Weights of a small GPT-style language model, trained from scratch on English Wikipedia.
Size: width 64, MLP 192 SwiGLU.
Each number is 128 + 24 x the weight over its row's rms, rounded and kept within 0 to 255. Layers, rows and columns count from 0. The size above them is the row's rms in percent of the matrix's.

# layer 7 attention value, 64x64, rms 0.152, rows 41-63, columns 0-63
size [104 108 106  66  55 102  89 116 104 105 111  90 108 117  95  99  98 109 100  84 118  81 116]
[[141 121  82 107 111 136 106 126 108 115 161 170 135  93 170 121  93 111 153 120 117 148 135 149 105  91 107 159 110 136 118 121  99 138  94 128 155 131 119  83  93 116 134 111 173 112 101 149 142 121  81 165 157 130 141 153 133 133 134  83 123 145 123  88]
 [ 97 126 109 112 149 120 107 147 175  96 122  74 139  92 152 153 113 127 101  84 137 159 129 129 156  91 140 147 118 131 134  87  88 130 141 129  93 167 124 112 134  92 142 123 105 110 165  87 126 127 106 160 132 112 114 155 161 166 122 136 123 141 156 122]
 [121 102 144  95 117 108 161 138 146 151 121 105 152 158 151  80 131 144 140 166  95 151 112 157 131  98 139 163 167 102 128 167 114 165 121 123 141 188 120 131 131 111 119  87 146 146 153 159 118 135  90 118 162 105 127 119 141 130 143 146 145 121 171 154]
 [125 136 141 136 170 102 119 134 164 115 135 124  98 169 124 116 135 155 109 171 107  98 138  90 168 114 121  97 148 124 121 138 130  80 168 104 113 149 160 173 160  92 146 145  96 132 174 156 125 118 122 165 124 112 147 129  92 122  99 151 149 129 129 131]
 [ 80 136  91 155 116 120 131 119 143 107 118 139 145 145 117 126 136 127  94  85 134 120 131 158  80 144 150 126 154 108 140 145 146  58 101 153 137 154  92 166 118  92 119 136 118 117 120 131 126 118 182 122 129 112 120  92  88 117  98 110  99 141  93 124]
 [161 154 123 151 116 144 119 145 122 100 122 162 109 101  96 161 148 138 119 168 136  47 145 132 174 127 104  99 127 139 113 170 143 137 101 149 153 137 154 125 140 110  92 177 137 134  90 137 143 140 140 129 123  89 130 117  86 124 134 112 118 128 100 131]
 [117  85 118  97 176 125 114 144 115  86  89 108 124 122 124 184  93 140 113 117 152 121 121 100 154 136 132 138 120 127 158  88 139 146 156 127 135 164 135  90 150 136 101 123  94 161 151 130 148 112  93  97 144 102 146 151 118 149  94 170 129 126 145 156]
 [145 117 110 148  72 126  79 112 149 145 178  82 164 128 132 125 125 141  77 132 121 129 130  82 120  99 135 117 170 144  92 132 140 127 133 166 108 141 149 158 146  75 153 136 127 132 109 108 125 145 147 149 144 130 109  91 114 140 122 105 129 138 106  91]
 [ 97 136 159  99 142 108  87 157 122 163 115 100 176 118 100 109 112 131 117  99 143  97 107 129 136 160 148 145 125 117 153 116 122 124 161 120 140 159 113 128 130 119 110 100 112 121 133  79 126 177 143 100 139 128 107 112 188 117 112 176 118 143 161 161]
 [159 137 122 135 110 175 113 138 129 119 129 130 144 149 140 126 103 154  99 133 142 191 119 141 160 127 132 110 160 114 131  87 132 134 155 199 118 103 117 109 141 132 116  99 120 135  91  98 152 133  79 122 132 119  84 107 122 149 183 132 124 124 157 104]
 [145 205 130 118  78 122 132 141 129 146  81 111 120  99 131 103 116 107 154 118  92 138 131 187 123 110 131 127 116 133 127 100  97 106 144 115  99 155 139 139 112 129 124  79 138 109 130 124 107 158 128 100 100 113 145 100 169 114 131 166 152 103 137 108]
 [163 147 120 151  85 132 106 140 163 124 129 135 154 110 150 132  94 153  99 114 109 163 121 153 149  99 145 115 155  93 117 129 127 126 114 199 102 143 140 132 123 102 131 141 141 105  82 128 133 121 130 157 187 130  67 119 147 146 148 131  99 127 144 110]
 [109  76  75 121 135 108 122 103  91 115 123 122 142 124 150 112 101 127 129  84 127 138 160 143  67  98  82 131 116 157 134 134 149 110 108 142  85 137 114 136 120 135 152  86 112 133 119 163 129  88 118 140 132 133 173 109 114 121 102  90 147 115 117 107]
 [103 154 125 147 124 115 142 136 143 121 128 151 100  69  67 153 131 107 130 129 114  71 147 128 123 150 127 128 179 142 157 102 144  88 119 138 146 136 149 101 120 129 143 144  84 171 155 115 120 153 150 148 136 120 158 107 120 165 133 153 110 171 134 120]
 [112 104 127 113 132  81 108 125 129 138 119  77 126  95  67 123  91 125 102  91 117 104 140  94 119 152 123 113 160  97 137 141 140 138 119 161 101 163 151 110 102 114 143 127  88 162 145 160 104 114 133 126 152 132 119 107 176 146 134 146 114 119 171 150]
 [ 99  93 110  81 155 101 104 116 107  99 110 138 150 131 123 132 131 101 116 119  99  55 141 113 137 162 111 147 134  88 142 129 141 136 131 111 132 193 137 125 147 148 122 128 141 135 144 155 175 154 142 127 167 119 155  84 117 116 112 128  89 128 113 137]
 [141 128 103 138 131 158 181 111 145 125 105 124  84 140  93 132 102  97 128 152 109 146 103 123 151 165 133  95 140 110 112 133 143 159 120 151 116  82 149 115 135 117 142 161 120 183 124 127  91 115 113 136 116 173 148 174 150 171 142 125 116 157 157 148]
 [140 101 132 185 106 149 146 111 116 112 125 172 101 153 119  96 120 101 168 133 101 125 147 163  62 139 124 120 138 151 101 152 156  80 121 153 127  68 116 142 139 135 152 134 114 129 124 157 113 106 132 143 131 162 148 102 107 108 136 133 137 119 106  97]
 [140 138 171 160 121 125 127 147 144 133 121 126 124 123 129 133 111 126 107 162  85 125  79 112 140  73 175 165 133 153 134  86 129 144 143 106 141  82 146 137 146 130  94 117 144 125 152  91 164 133 125 123 181 144 135 155 141 128 117 116 146 185 118 151]
 [120 160 137 164 145 123 105 119 145 127 104  96  90 171 129  84 138 113 166  89 126 156 149 138 118 108 188 136  87 119 111 136 103 125 155 138 167 102 120 160 136 133 167 135 124  88 153 104 109 126 135 148  80 141 145 136  96 101 121 137 134 107 138 123]
 [141 108 122 112  95 117 118 114 152 118 163 160 160 119 145 156  90 135 118  89 147 143 141  89  83 109 128 145  72 126 103 143 104 155 102 153 108 153 143 151 137 103 138 153 150  79  84 143 132 123 142 146 143 151 126 153  95 133  80 121 105 134 119 109]
 [ 97 128 127 155 102 117 165 105 155 141 145 152  85 133  85 131 136 125 150 118  94 118 152 115  99 125 152 135 162 134 151 130 170 115 120 187 111 101 145 135 152  98 156 170 100 148 106 135 114 151 138 123 144 168 183 152 128 145 128 145 107 119 113 159]
 [140 115 126  99 137 116 100 149 122 147 175 101 182 111 133 137  87 146 136 118 163 120 158 122 144 132 143 131 141 124 110 141 128 101 152 121 114 124 144  93  91 128 105  73 113 123 121 147  92  86 105 162 126 150  86 104  89 152 153 130 179 154 128 129]]
# layer 7 attention output (transposed), 64x64, rms 0.112, rows 41-63, columns 0-63
size [ 99 105 105  31  28 106  63 144  95  99 119  70 124 140  67 110  94 127 131  53 135  38 148]
[[140 124 117  95 126 114 135 158 125 152 154 135 129 122 153 106 158 146 130 129 109 157 106 154 130 111 132 148 105 167 149 124 123 153 127 136 149 174 147  79 144 138 134 147 158 123  65 120 182 156 112 148 149 174 139 162 191 120 151 126 145 144 121 126]
 [ 83 114 149 129 149 105 102 122 128 130  82 118 133 108 140 136 114 104 174  76 136 107 121 128 167 153 145 161 139 107 108 118 163 121 126 118 106 169 114  98  88 109 136 160 122 116 138  97 162  98  98 137 170 174 127 140 162 127 139 143 105 151 118 144]
 [166 156 133 129 118  80  93 115 154 135 111  96 136 105 138 109 147 134 128 147  93 100 105 127 124 159 150 100 139 168 160 123 159  91 127 155 147 184 142 173 140 171 137  93 123 117 135 123 101 150 125 129 124 174 155 114 146 138 148 159  97 120 135 128]
 [126  85 149 172 124 134 129 135 132  94 110 117 117 109 112 115 118 175 116 112 109 135 133  86 183 111 122 101 176  91  91 112 174 113 153 113 110 141 141 157 139 153 125 148  79 136 116 139 136 131 148 123  94 117 157 112 103 121 106 135  85  99 118 141]
 [117  93 163 177 133 119 120 121 100 150 120 111 126 137 119 133  93 157  95 132 116 165 158 133  93 152 140 122 139  67 156 164 147 118 137 139 156 135 118 156 166 117 135 135 145 130 135 131  97  62 107 130 104 143 128  97 135 139 101 106  79 121 151 117]
 [124 161 143 122 117 174 157 153 115 117 115 137 151 169 123 159 124 149 109 126 131 111 174 144 154  88 158  77 105 105  87 123 123 122 150 161 144 140 148 141 143  96  94 129 134 118 108 135 177 135  86 136 106 117 140 110  77 113 100 117 125 128 116  95]
 [125  79 116 114 129 151 119 139 152 111  80 146 169 136 140 133 111 104 113 115 167 111 112 124 154 110  98 140  90 117 109  78 183 155 133  86 133 164 143 136 117 121  97 121  52 116 132 110 108 121 123 153 147 114 139 126 141 108 103 117 120 115 113 119]
 [121 171 125 130 111 147 161  88  94 150 124  88 156 103 144  87 116 151 118 149 145 114 140 138 129  98 154  98 169  85 155 159 125 128 100 136 108 103 143 109 128 107 131 151 104 161 108  95  74 139 129  96 125 142 139 145 123 123 132 177 126 123 100 101]
 [ 96 109 121 110 145 120  65 122 115 152  76 115 142 135 114 159 131 111 120 140 135 105 129 122  94 160 123 138 161 141 136 176 118 158 156 105 120 147  96 103 125 117 125  95 139  83 108 109  98 158 152 120 159  87 166  88 131 102 133 152 126 106 139 119]
 [121 158 126 105 107  99 170 144 123 126  86 136 163 141 105  98  95 133 156 166 120 124  88 167 117 179 108 156 124 146 141 120 139  78 103 110 132  99 126 104 141 129 130 147  86 142 111  81 123 155 105 133 139  91 116 104 141 115 101 130 129 141 168 125]
 [125 143 118 124 133  85 100 142  79 178 122 150 124  98 117 117  84 110 143 128 123 112 133 134 140 139 135 126 154 149 178 138 104 119  98 113 109 110 125 120 110 115  94  84 118 106 113 184 129 180  77 108 110 142 118 121 149 126 160 114 118 139 108 166]
 [137 157 165 114  99  93 136 138  83 105  88 129 142 132 122 114  92 132 130 120  93 135 115 203 108 158 168 123 159 104 128 135 122  78  88 141 139 142 116 125 136 135 130 160 124 159 126 112 157 113 123 109 160 130 110 117 145 132 106 143 127  89 151 165]
 [140  97 110 151  72 111 136  98 115 122 106 130 109 120 137 143 128 143 108 140 109 152 108  89 107  93 116 139 118 130 146 142 150 153 106 166 124  94 138 110 101 126 148 135 104  91 122 148  98 147 127 132 149 188 100 165 186 146 120  83  99 112 124 109]
 [109  86 123 121 124 161 157 177 146 141 160 104 130 143  97 143  98 123 100  98 158 135 169 144  93 129 112 115 198 118 113 135 130 111 148 143 108 165 152 122 107  82 104  91 115 149 111 152 172 111 124 115 137 126 121 138 126 111 146 117  94 138 122 105]
 [150 131 137  77 116 119  84 103 132 133 100 102 138 133  82 173  86 102 102 100 120 124 142 106 116 137 111 139 152  90 124 119 124 100 109 146  98 141 137 156 116 107 113 145  84 126 125 150 120 130 138 104 160 131 145 118 153 139 143 134  90  81 178  91]
 [ 92 123 116  99 111 155 119 143 118 119 118 152 155 144 114 116 145 128  79 117 117 123 149 139 125 133 102 105 102  71 109 128 171 147 148 108 151 166 158 144 117 106 133  95 116  80 149 167  91 157 139 146 128 162 150 116 112 131 150 134 139  65 125 114]
 [135 105  96 114 171 153 139 113 202 113 156 107 143 144 130 171  89 106 102 111 139 144 120 165 125 129 106 137  99 123 111 120 102  78 106 150 121 125 141 125 151 136  99 126 126 174 146 142 109 110 111  96 121  96 100 141 164 145 144 133 139 148 167 125]
 [119 111 115 126 106 127 155 157 128  89 185  98  91 118 138 136 136 135 103 161  84 158 119 147 128 127 146 112 143 162 127 157 145 175 115 150 133  81 104 108 129 116 144 153 111 171 126 190 139 144 119  86 125 124  98 130 101 153 103 121 127 140 149 130]
 [146 155 131 180 135 155 130 131 133 125 174 108 157  95 142 152 143 103 107 127 147  87  83 156 146  95 120 136 129 159 142 133 141 137 133 104 127 130 133 105 115 121  99  96 165 114 144  66 133 133 161  85 138 126 100 126 124 109 125 147  97 125 128 186]
 [138 116  82 139 137 110 145 142 134 126 150 124 100 142 121 130 120 136 141 117 124 135 138  91 138 182 132 132 108  99 164 122 145 168 111 148 109 161  79 137 116 152 108 147  95 155 108 158 105  84 144 139 127 127 133 142  80 118 121 152 138 145 106 206]
 [112 124 171 126  97 112 132 127 114 127 135 157 136 147 176 119 141 147 117  99 151 121  83 147  97 111 169 109 110  88  86 139  97 175 131 125 119 110 121 123 120 163 126 182 126 111 116 167 124  91 135 144 135 155 133 151 164 124 120 179 115 147 137 150]
 [139 111 102 109 116 164 112 156 145 165 190 110 126 139 125 164 101 139  81  93 161 105  99 140 121 123 155 113 132 133 111 133 116 102  86 147 122 118  87 136 110 113 153 171 109 177 125 163 133 122 147 103 133 126 100 120 121 144 123 122  76 124 149 138]
 [173 154 121 111 126  74 110 148 129  84 100 127 142 102 130 122 128 121 127 150 129 127 148  98 102 137 145 144 187 146 150  99 153 119 175 131 123 123 145 118 161 111 129 192  97  91 131 105 114 136 144 121  90 105 110 157 145  97 145 128 155 114 136 108]]
# layer 7 MLP gate, 192x64, rms 0.211, rows 0-19, columns 0-63
size [ 93 107  98  91  98  92  85  96  98 107 107  99 105  90 107  98  99  91 103  94]
[[154 117 120 132  92 132 180 127 159 107 116 118 112 147 181 132 157 161 119 134 108 148 151 154 120 132 141 112 142 106  89  87 141 127 124 157 139 110 116 112  97 158 111  86 163 116 137 138 178 108 139 136 167 150 118 118 155 103  73 119 122  97 142 116]
 [155 149 149 142 109 124 149  93 144 127 107 173 126  97 149  74 162 143 106 119 158 118 144 160 194  98 134 113 142 144 124 150 125  91 144 135 119 176 131 138  97 135 108 147 137 122 123 102 153 128 103 123 148 117 155 150 133  98 149 115 129 184 112 104]
 [142 139 139 156  98 147 120 148 125 156 111 131 145  99 118 155 175 137 139 129 129 150 101 100 171 106 102 141  52 140 114 166 107 127  93 127 108 118 164 125 159 136 100 170 144  92 113 114 123 115 132 106 126 114 137 106  85 118 103 143 146 100 117 164]
 [108 161 159 152 166 132 130 119 125 148 101 147 143 141 159 134 122  99  60 105 109 115 146 105 164 148  82 133 119  90  98 136 132 133 123  81 168 142 112 128 139 169 118 114  87 141 135 137 166 124 177 137 146 146 113 114  85 128 118 129 135 123 139 139]
 [215 101 126  96 163 131 150 143 132 103 160 138 122 140 144 112 131 110 143 101  99 158  63 119  85 142 106 128 144 107 136 117 130 110 108 126 107 110 119 122 123 122 126 170 126 115 114 115 104  76 134 126 136 109  92 170 111 153 115 130 108 114 131 129]
 [ 87 112 135 126 127 156 125 111 163 164 126  95  80 127 167  91 147 157 108 143  99 136 108 125 132 193 130 117  96 161 142  90 126 153  94 110 107 155 159 137 127 137 131 121 122 121 135 144 148 146 116  99 188 126 165 166 134 127 126 120 129 150 141 129]
 [163  83 111 124 156 138 130  62 154 150 156 159 137 118 101 150 109 104 154 102 179  96 136 121 142 148 132 141 165 121 176 137 141 123 118 149 150 127 115 164 118 112 167 142 114 103  93 123 150 174 130 136 156 143 141 131 110 128 133 101 145 106 150 127]
 [117 130 109 127  95 151 132 125 170  61 154 100 121 115 109 118  90 158 130 111 144 119 118  96 143 112 170 166 164 143 157 146 149 115 116 153 165 125 106  79 123 143 148 155 107 110 123 118 139 154 107 176 123 150 105 127 144 104 131 105 101  97 143 121]
 [134 112 150 151 144 167 104 113 100 126 151 158  91  92 123 132 123 132 148 108 128 113 128 104 149 167 147 100 159 151 136 122 121 133 113 146 124 128 161  34 120 132 114 134 127  97 109 148 126 142 125 168 116 178 127 101 124 164 119 132  90 105 146 150]
 [156 119 106 122 127 112 166 143 165  97  96 149  97 160 109 145 144 118 171 162 131 130 116 114 147 145  95 117 142 136 135 128 115 169  81 123 156  99 109 155  74 135  87 124 135 102 109 136 106 141 122  89 148 128 156 134 122 123 123  93 141 156 105  78]
 [149 138 140 105 143 115 167 110 160 107  77  94 127  87 112  72 127 129 114 156 131 165 162 116 104 141 126 127 110 144 127 121 135 110 118 121  63 181 141  89 138 117 116 124 113 149 104 100 125 109 142 111 118 108 140 128 120 119  62 135 127 129 121 107]
 [165 134 111 105 112 144 156 129 124 144 139 139 135  85 115  82 153 130  92 111 148 133 124  98 116 139 148  96 108 136 136 118 137 116 142  95 152 124 134 130 137 197 118 129 138 100 156  60 120 101 157 173 173 101 143 123 153 147 100 135 122 115 117 106]
 [135 143 123 123 186 132 116 136 146 114 103 115 109 155 100 128 123  95 121 121 149 109 127 136 121 116 101 116 110 155 147 145 112 112 157 130 117 143 188 107 101 134  86 151 113 129 146  69  73  97 121 147 163 120 135 126 166 103 128 140 108 128 165  80]
 [129 171 114 122 139 168 106 149  91  93 145 127 105 122 176 125 145  99 129 100 129 118 141 114 137 112 143 132 106 118 142 129 144 142 130  88 125  90 146  68 128 122 188 157 109 158 135 134 116 120 115 150 157 153 178 104 118 132  97 164  96 154 136 124]
 [114 147 122 127 143  97 158 115 149 134 107 151 114 139 143 135 164 140 142 137 136 141 144 142  75 129 162  94 137 167 112 129 115 131 123 165 135 116 194 152 151 183 159 128 131 106 138 126 153 174 138 165 162 107 102 110 125 104 153 175 142 122 130 145]
 [137 146 127  74 167 104 143 114 113 151 111  79 114 101 133 162 175 148 123 156 133 132 131 104  89 119 164 134 110 124 144 135 106 141 123 132 166 117 149 101 124 164 166 132 127 134 181  77 125 137 158 124  95 116 110 153 119 141 137 133 155 129 154  94]
 [114 121 110 117 139 117 145 117 103 165  89 130 160  91 144 119 150 131 117 137 118  84 149 149 113 153 152 101 150 117 156 105 166 168 118 111 158 129 109 111 135 155 131 115 142 138 123  89 161  85 160 127 173 127 101 131 125 152 107 160 184  93 128 150]
 [100 127 125 170 113 155 130 118 138 155 106 107 153 140 151  94 141 105 149 141 148  87  95 155 110 136  98 171 113 126 124 131 121 152 128 131 166 147 151 150 122 161 113 121  93 131 115  93 128 184 173 119 145 107 145 104 143 111  94 161 124 115 140 184]
 [143 155 130 158 118 135 170 126 108 134 126 185 150 126 118 110 107 129 148 134 144 156 139 135 154 124 103 130 171 121 115  91 129 147 126 178 140 145 108 138 176 147 104 185 130 104 120 131 111 169 125  99 131  98 131 133 116 141 196 144 138 160 106 141]
 [112 171 109 149 140 152 133  95  82 126 118 151 146 111 129 122 121 147 140  84  94 149 122 136 119 162  80 125 126  91 109  94 115 104 116  88 127 119 121 134 120 168 177 147 111 151 139 136 105 136 147 141 132 155 119 163 171 146 104 122 100 116 123 184]]
# layer 7 MLP up, 192x64, rms 0.19, rows 0-19, columns 0-63
size [102 100  93  84  96  98  83  87  98  95 101 116 111  91 114  98 100  98 104  93]
[[146 137  78 160  98 113 116 140 109 127 133 109 132 107 157 114 166 126 184 146  86 120 143 109 136 109  98 160 133 140 151 119 126  93 147  89 120 140 159 113 136 138 105 160 159 188 116 134 158 139 165  95 117  99 139 105 122 119 110 112 155 136  95 121]
 [113  89 125 159 140 179 149 163 125 133 106 152 142 136 142 129  92 138 132 105 205 117 149 149 109  99 113 131  98 132 101 142 141 132 102 142 159 142 107 147 120 107 149 110 114  90 143 141 128 145  89 112 132 120 102 127  75 147 118 147  91 119 126 170]
 [ 99 164 138 134  97 170 153 153 124  96 171 130 138 164 122 120 128 135 106 120 149 142 134 136 117 104 135  92 120 157 114 162 132 120 101 148 122 126 128  97 126 117 118 147 121  91  53 134 159 124  74 115  93  86 126 144 106 118 151 121 119 130 146 171]
 [104 142 126 112 131 154 121 190 126 154 131 135 145 134 140 135 129 110 119 144 135 103 104  81 164 125 142 149 111 170 147 153  98 114  90 152 127 118 126  95 179 160 144 144 128 155 130  88 112 147 127 128 115 159  57 128 130 141 153 169 126 143 118 145]
 [194 116 140 170 139 150 121  91 166 110  96 111 124 101 148 145  81 117 136 122 124  73 140 146 170 141 136 124 155 153 128 112 121 110 112 126 161 142 139 151 133 144 133 120 122 122 122 130 114 207 138  95 145 105 144 119 140 154 139 122 115  95 127 108]
 [166 126 113 142 122 128 136 103 162 160 140 136 108 105 141  84 155 104 129 113 121 114 108 133 169 173 120 133 134 179 151 126 143  95 139  92 145 125  96 121 133 115 155 108 154 121 108 120 125 146 165 153 142 115 142  82 104 102 149 100 190 126 104  92]
 [136 110 136 116 158 146  75 139 154 138 194 174 144 137 151 135 107 104  68 104 157 103 113  94 109 121 141 110 157 156 129 155 126 135 140 131 173 123 121 129 115 118 141  89 125 147 113 100 122 125 117 152 149 144 117  81 139 102 117 107 145 121  89 140]
 [105 108 109 108 179 126 102  75 132 167 131 158 104 140 144 133 138  99 122 120 133 107 110 145 107 120 121 126  84  89  96 145 175 103 124 105 127 147 114 137 172 145  92 107 110 132 177 139 135 126 151 136 138 124 141 127 158 125 141 167 173 117 158 152]
 [135 151 142 103 164 102 103 108 121 159  99 136 144 125 120 116 123 128 142 157 128 148 133  99 137 144 145 113 106 124 111 144 133 124 142 112  90  83  62 159  51  84 145 146 162 118 127 108 104 153 111 144 148 140 123 135 106 108 176 150 116 130 139 137]
 [112 107 120 109  98  63 150 113  65 116 134 153 151 132 169  98 147 123 131 128 157 141 155 102 115 150 132 155 126 155 116  95 113 138 148 146 110 120 141 144 130 126 146 138 129 113 130 166 127 131 157 117  89 128 101 118  97 128 129 196 131 181 122 143]
 [111 113  97 179 117 152 115 153 104 128 135 124 166 128 152 125 117 167 122 105 136 156 140 130 174 118 161 118 134 176  78 104 174  85 119 118 109 100 101 110  98 135 102 140 125 121 151  82 124 140 109 145 139 155 159 130 120 151 131  92  95 122 137 123]
 [136  95 109 118  91 150 119 104 113 109  88 146 136 150 131 122 125 138 138 119 130 114 128 192  64 120 141 117  97 121 115 152 145 137 157 157 113 145  88 118 145 109 151 130 154 120 178  92 134 159 133 138 137 110 127 140 131 150  82 146 125  92 180 145]
 [145 149 134 125 108 129 166 134 156 167  93 106 107 125 117 102 154 136 151 178 112 119 110 118 114 138 143 174 162 120 145 162  74 100 131 141  91 137 121 128 113 100 114  97 136 161 145 106 167 173 121 124 128 130 144 109 117 160 134 153 126 119  71 113]
 [129  62 124 119 129 129 116 120 172 130 117 134 168 122  92 125 101 143 105 134 141 135 104 111  96 154 113 113 162 126 135 138 128 163 148 122 119 194 111 142 140 110  82  87 164  95 140  99 159 128 110 152 109 131 156 126 142 125 162  92 128 145 118  98]
 [118 142 164  84 117 150 157 145 128 182 141  99 108 139  92 142 120 155  88 136 137 132 148  97 155 125 108 157 120  70 136 134  74 111 123  90 101 126 122 146 145 127 156 117 129 155 113 154 128 150 140 127 124 153 168 133 110 176 150 107 124 112 101 114]
 [106 155 148 127  95 118 162 184 159 134 134 134 118 134 161 146 116 184 108 157  91 123 118 147 134 112 174 123 136 122 136 155 144 142 129 165  86  78 100 113 123 148  94 157  94 156 151 172 158 140 108 137 119 134 122 140 132 157 124 147 140 143 134 127]
 [115 125 148 134 129  93 134 138 139 151 148 178 143 100  58  98 165 171 131 129 104 141 156 108 122 144 120 116 107 130 105 160 178 114 155 136 156 126 142 117 164 113 130 131 154 129 143 128 137 182 145 103 152 135 104 166 130 117 150 126 148 167 126 156]
 [138 142  96 125 172 112 150  78 122 120 147 111 136 123 112 114 121 105 162  83  81 154 105 136 102 151 151  86 175 142 134 133 127 143 173 160 144 129 129  67 151 109 103 109 136 154 131 114 115 155 138 113 158 122 129 124 155 167 129 159 145 133 127 133]
 [107 111 122 143 146 162 163 114  89  76 123 157 126 155 110 139 103  88 128  68 167 133 132 147 149 102 122 102 128 149 107 140 137 121 118 132 165 143 108 131 125  99  75 127 136 132 174 128 127 130 109 144 128 109 142  94 142  87 145 149  85 154 125 151]
 [117  87 111 120 103  82 108 117 126 101 118 136 106 125 179 123 145 141 106 169 158 116 108 130 124 122 138 132 177 133 107 132 122  88  68 109 107  86 130 106 114 125 159 111 118 163 157 112 136 106  87 114 135  93 145 148 142 144 154 167 101 128 141 113]]
# layer 7 MLP down (transposed), 192x64, rms 0.176, rows 0-18, columns 0-63
size [ 94 100  97  86  99 104  77  95  99  99  98 113 103  89 112  99 105  97 101]
[[119  71 109 135  92 122 159 172 168  76 137 146  96 161 103 159 145 118 151 114 135 124 141 120 107 117 177  78 125 109 140 119 130 137 122 129 127 129 146  94 131 111 158 140 125 170 111 134 141 164  95 138 127 125 112 129 104 151 106 100 152  97  99 118]
 [155 130 112 106 122 116 103 116 152 126 151 181 118  90 126  81 126 141 141 142 122 155  97  78 152 169 138  92 115 127 167 122 162 135 125 113 113 134 156 111 133  78 157 165 149 146 106 146 127  94 111 158 121 130 115 116 156 136 125 127 152 156 127 179]
 [155 138 105 180 127 160 100 132 120 111 111 153  98  60 110 158 168 121 135  84 131 117 128 125 183 107 105 165  83 112 115 114 114 137 125 143 151  99 152 154 150 149 151 160 121 146 130 133 132 145 159 136 129 105 125 141  79 144 137 126 108 133 131 123]
 [162 157  93 133  87 114 106 159 139 106  87 113 139 100 128 145 134 126 153  91 161  97 152 127 112 105 146 109 133 145 106 153 144 149 159 130  80 144 183 124 101 108 148 105 105 136 133 125 108  83  94 130 126 153 181 110 130 133 114 128  99 148 109 135]
 [127 147 130 119  99 156 138 100  86 112 140 143 113 126 105 149 130 122  78 117 102 110 139 152 130 134 166 162 107 221  99 126  99 128 143 107 136 120 168 116 116 121 148 158 108 151 147 143 137 188 131 118 117 112 119 138 155 137 128 133 111  90 116 138]
 [163  89 128 170 162 129 127 140 129 150  95 139 134 175 138 133 135 143 115 156 122 160 148 135 129 144 126 108 150 130 126 109 129 125 154 169 140 152 101 150 146 146 129 178  89  88 130  89 114  86  61 125 120 108 133 103  92 134 138 138 103 105 150 129]
 [128 106 186 178 120 132 133 133 139 120 141 134 105 129  96 149 115 135 128 129  77 156  86 153 120 127  95 116 120 139  94 120 112 154  99 149 171 132  99 164 167  88 139 107 121 165 147 130 106  82 128 125 150 112  93 154 133 106 115 142 105 123  96 120]
 [129 150 106 128 104  88 109 138 120  96  93 107 155 116 146 126 124 160 121 124 138 167 171 136  87 120 124 156 107 103 111 107 144 119 116 114  85  90 170 186 111 112 143 125 122 124  97  97 147 122 102 105 129 160 118 154 144 118  89 111 114 175 104 125]
 [123 113 116 138 105 105 144 126 110 131 120 124 113 163 132  95 105 105 101  75 142 128 127 124 125 109  98  79 101  68 111 140 133 104 118 175 108 136 177  83 152  97 144  73 101 139 113 121 137 149 118 142 151 125 134 127 168 115 122 119 120 147 122  91]
 [147 125 132 148 128 150 146 121 139  65 131 151 105 134 140 127 129  88 160 151 113 116 101  85 135  84 134 112 142 104 106 131  99 139 171 128  88  91 116 131 117  83 130 105 156 151 102 138  93 101 126 144 120 144 135 118 172  85 148 144 133 124  77 125]
 [171 128 151 129 135 144  85 129 126 146 103 118 137 187 151 158  84 158 151 101 135 158 134 104 145  89 136 145 161 121 150 118 139 131 150 122 131 121 149  99  85 109 138 142 138 130 126  62 161 143 140 120  83 161 166 109 119 122 130 130 126 130 157 146]
 [136 144 154 127 152 120 100 161 130 118 154 146 165 110 138  93 151  85 144 164 104 101 130  68 153 122 128 113 100  84 114 136 109 153 159 117 125  95 134 158 124 151 143 103 134 124  89 177  95 130 128 162 140 115 132 106 178 143 131 149 147 123 114 114]
 [126 152 111  82 151 117  92  67 136 106 115  68 163  85 104  99 113 141 140 133 148 107 177  96 128 101 126 121 131 138 112 118 102 101 139 130 154  95 125 115 141 124 169 136 149 130 137 131 103 123 153 157 100 132 113 108 102 113 158 116 114 158 135 158]
 [110 133 189 119 172 136 151  68 110 108 138 127 130 176 116 128 114 143 158  90  98 120 135 139 107 108 121 140 146 136 122 147 115 118 106 157 140 103 169  98 146 137 145 169 151 140  98 142 129 183 134 120 145 112 118 147 168 130 125 127 171 115 103 118]
 [104 103  72  83 161 110 117  92 106 147 123  98 145 137 147 146  98 160 115 128 153 177 111 119 132 111 139 109 119 106 163 113 143 147 120 141 119 109 140 127 141 165 134 157 160 143 165 197 155  85 119 140 131 122 145 137  93 143 120 131 117 113 146 133]
 [114 145 120 109 124 145 115  61 143 120 120 124 162 150 116  86 136 118 135 147 153  95 175 128 134 126 105 113 171 145 112 131 119 120 110 134 111 171 128 137 143 159 108 105 152 124 137 140 148 103 142 144 148 122 140 125  71 131 132 120 169 102 134  51]
 [151 107 107  78  72 140 140 140  91  78 119 110  97 138 132 118 131 151 114 131 152 150 106 130 136 155 119  88 132 103 168 128  83 128 124 148  73 123 140 139 123 120 137  98 102 102 120  91  98 132  88 147 124 131 144 122 115 102  95 156 102 118 141 106]
 [113 129 141 122 150 131  97 129 112 167 113 103 148 102 173 122 168 154 121 141 121 151 154  95 127 101 107 155 124 125  91 131 119 115  95 127 147  80 128 174 104 145 141 131  87 106 143 107 157 107 130 150 123 123 123  77 148 102  84 165 104  92 145 114]
 [158 154 103 156 200 121 137 170 117 117 132 166 136  83 102 109 114 122 126 166 109 114  90 115 126 102 119 111 115 122 143 109 146 108 155 127 159 145  84 134  99 139 145 155 114 152 137 159 142 157  87 112 141 125 129  97 122 117 125 121 119 177 153 145]]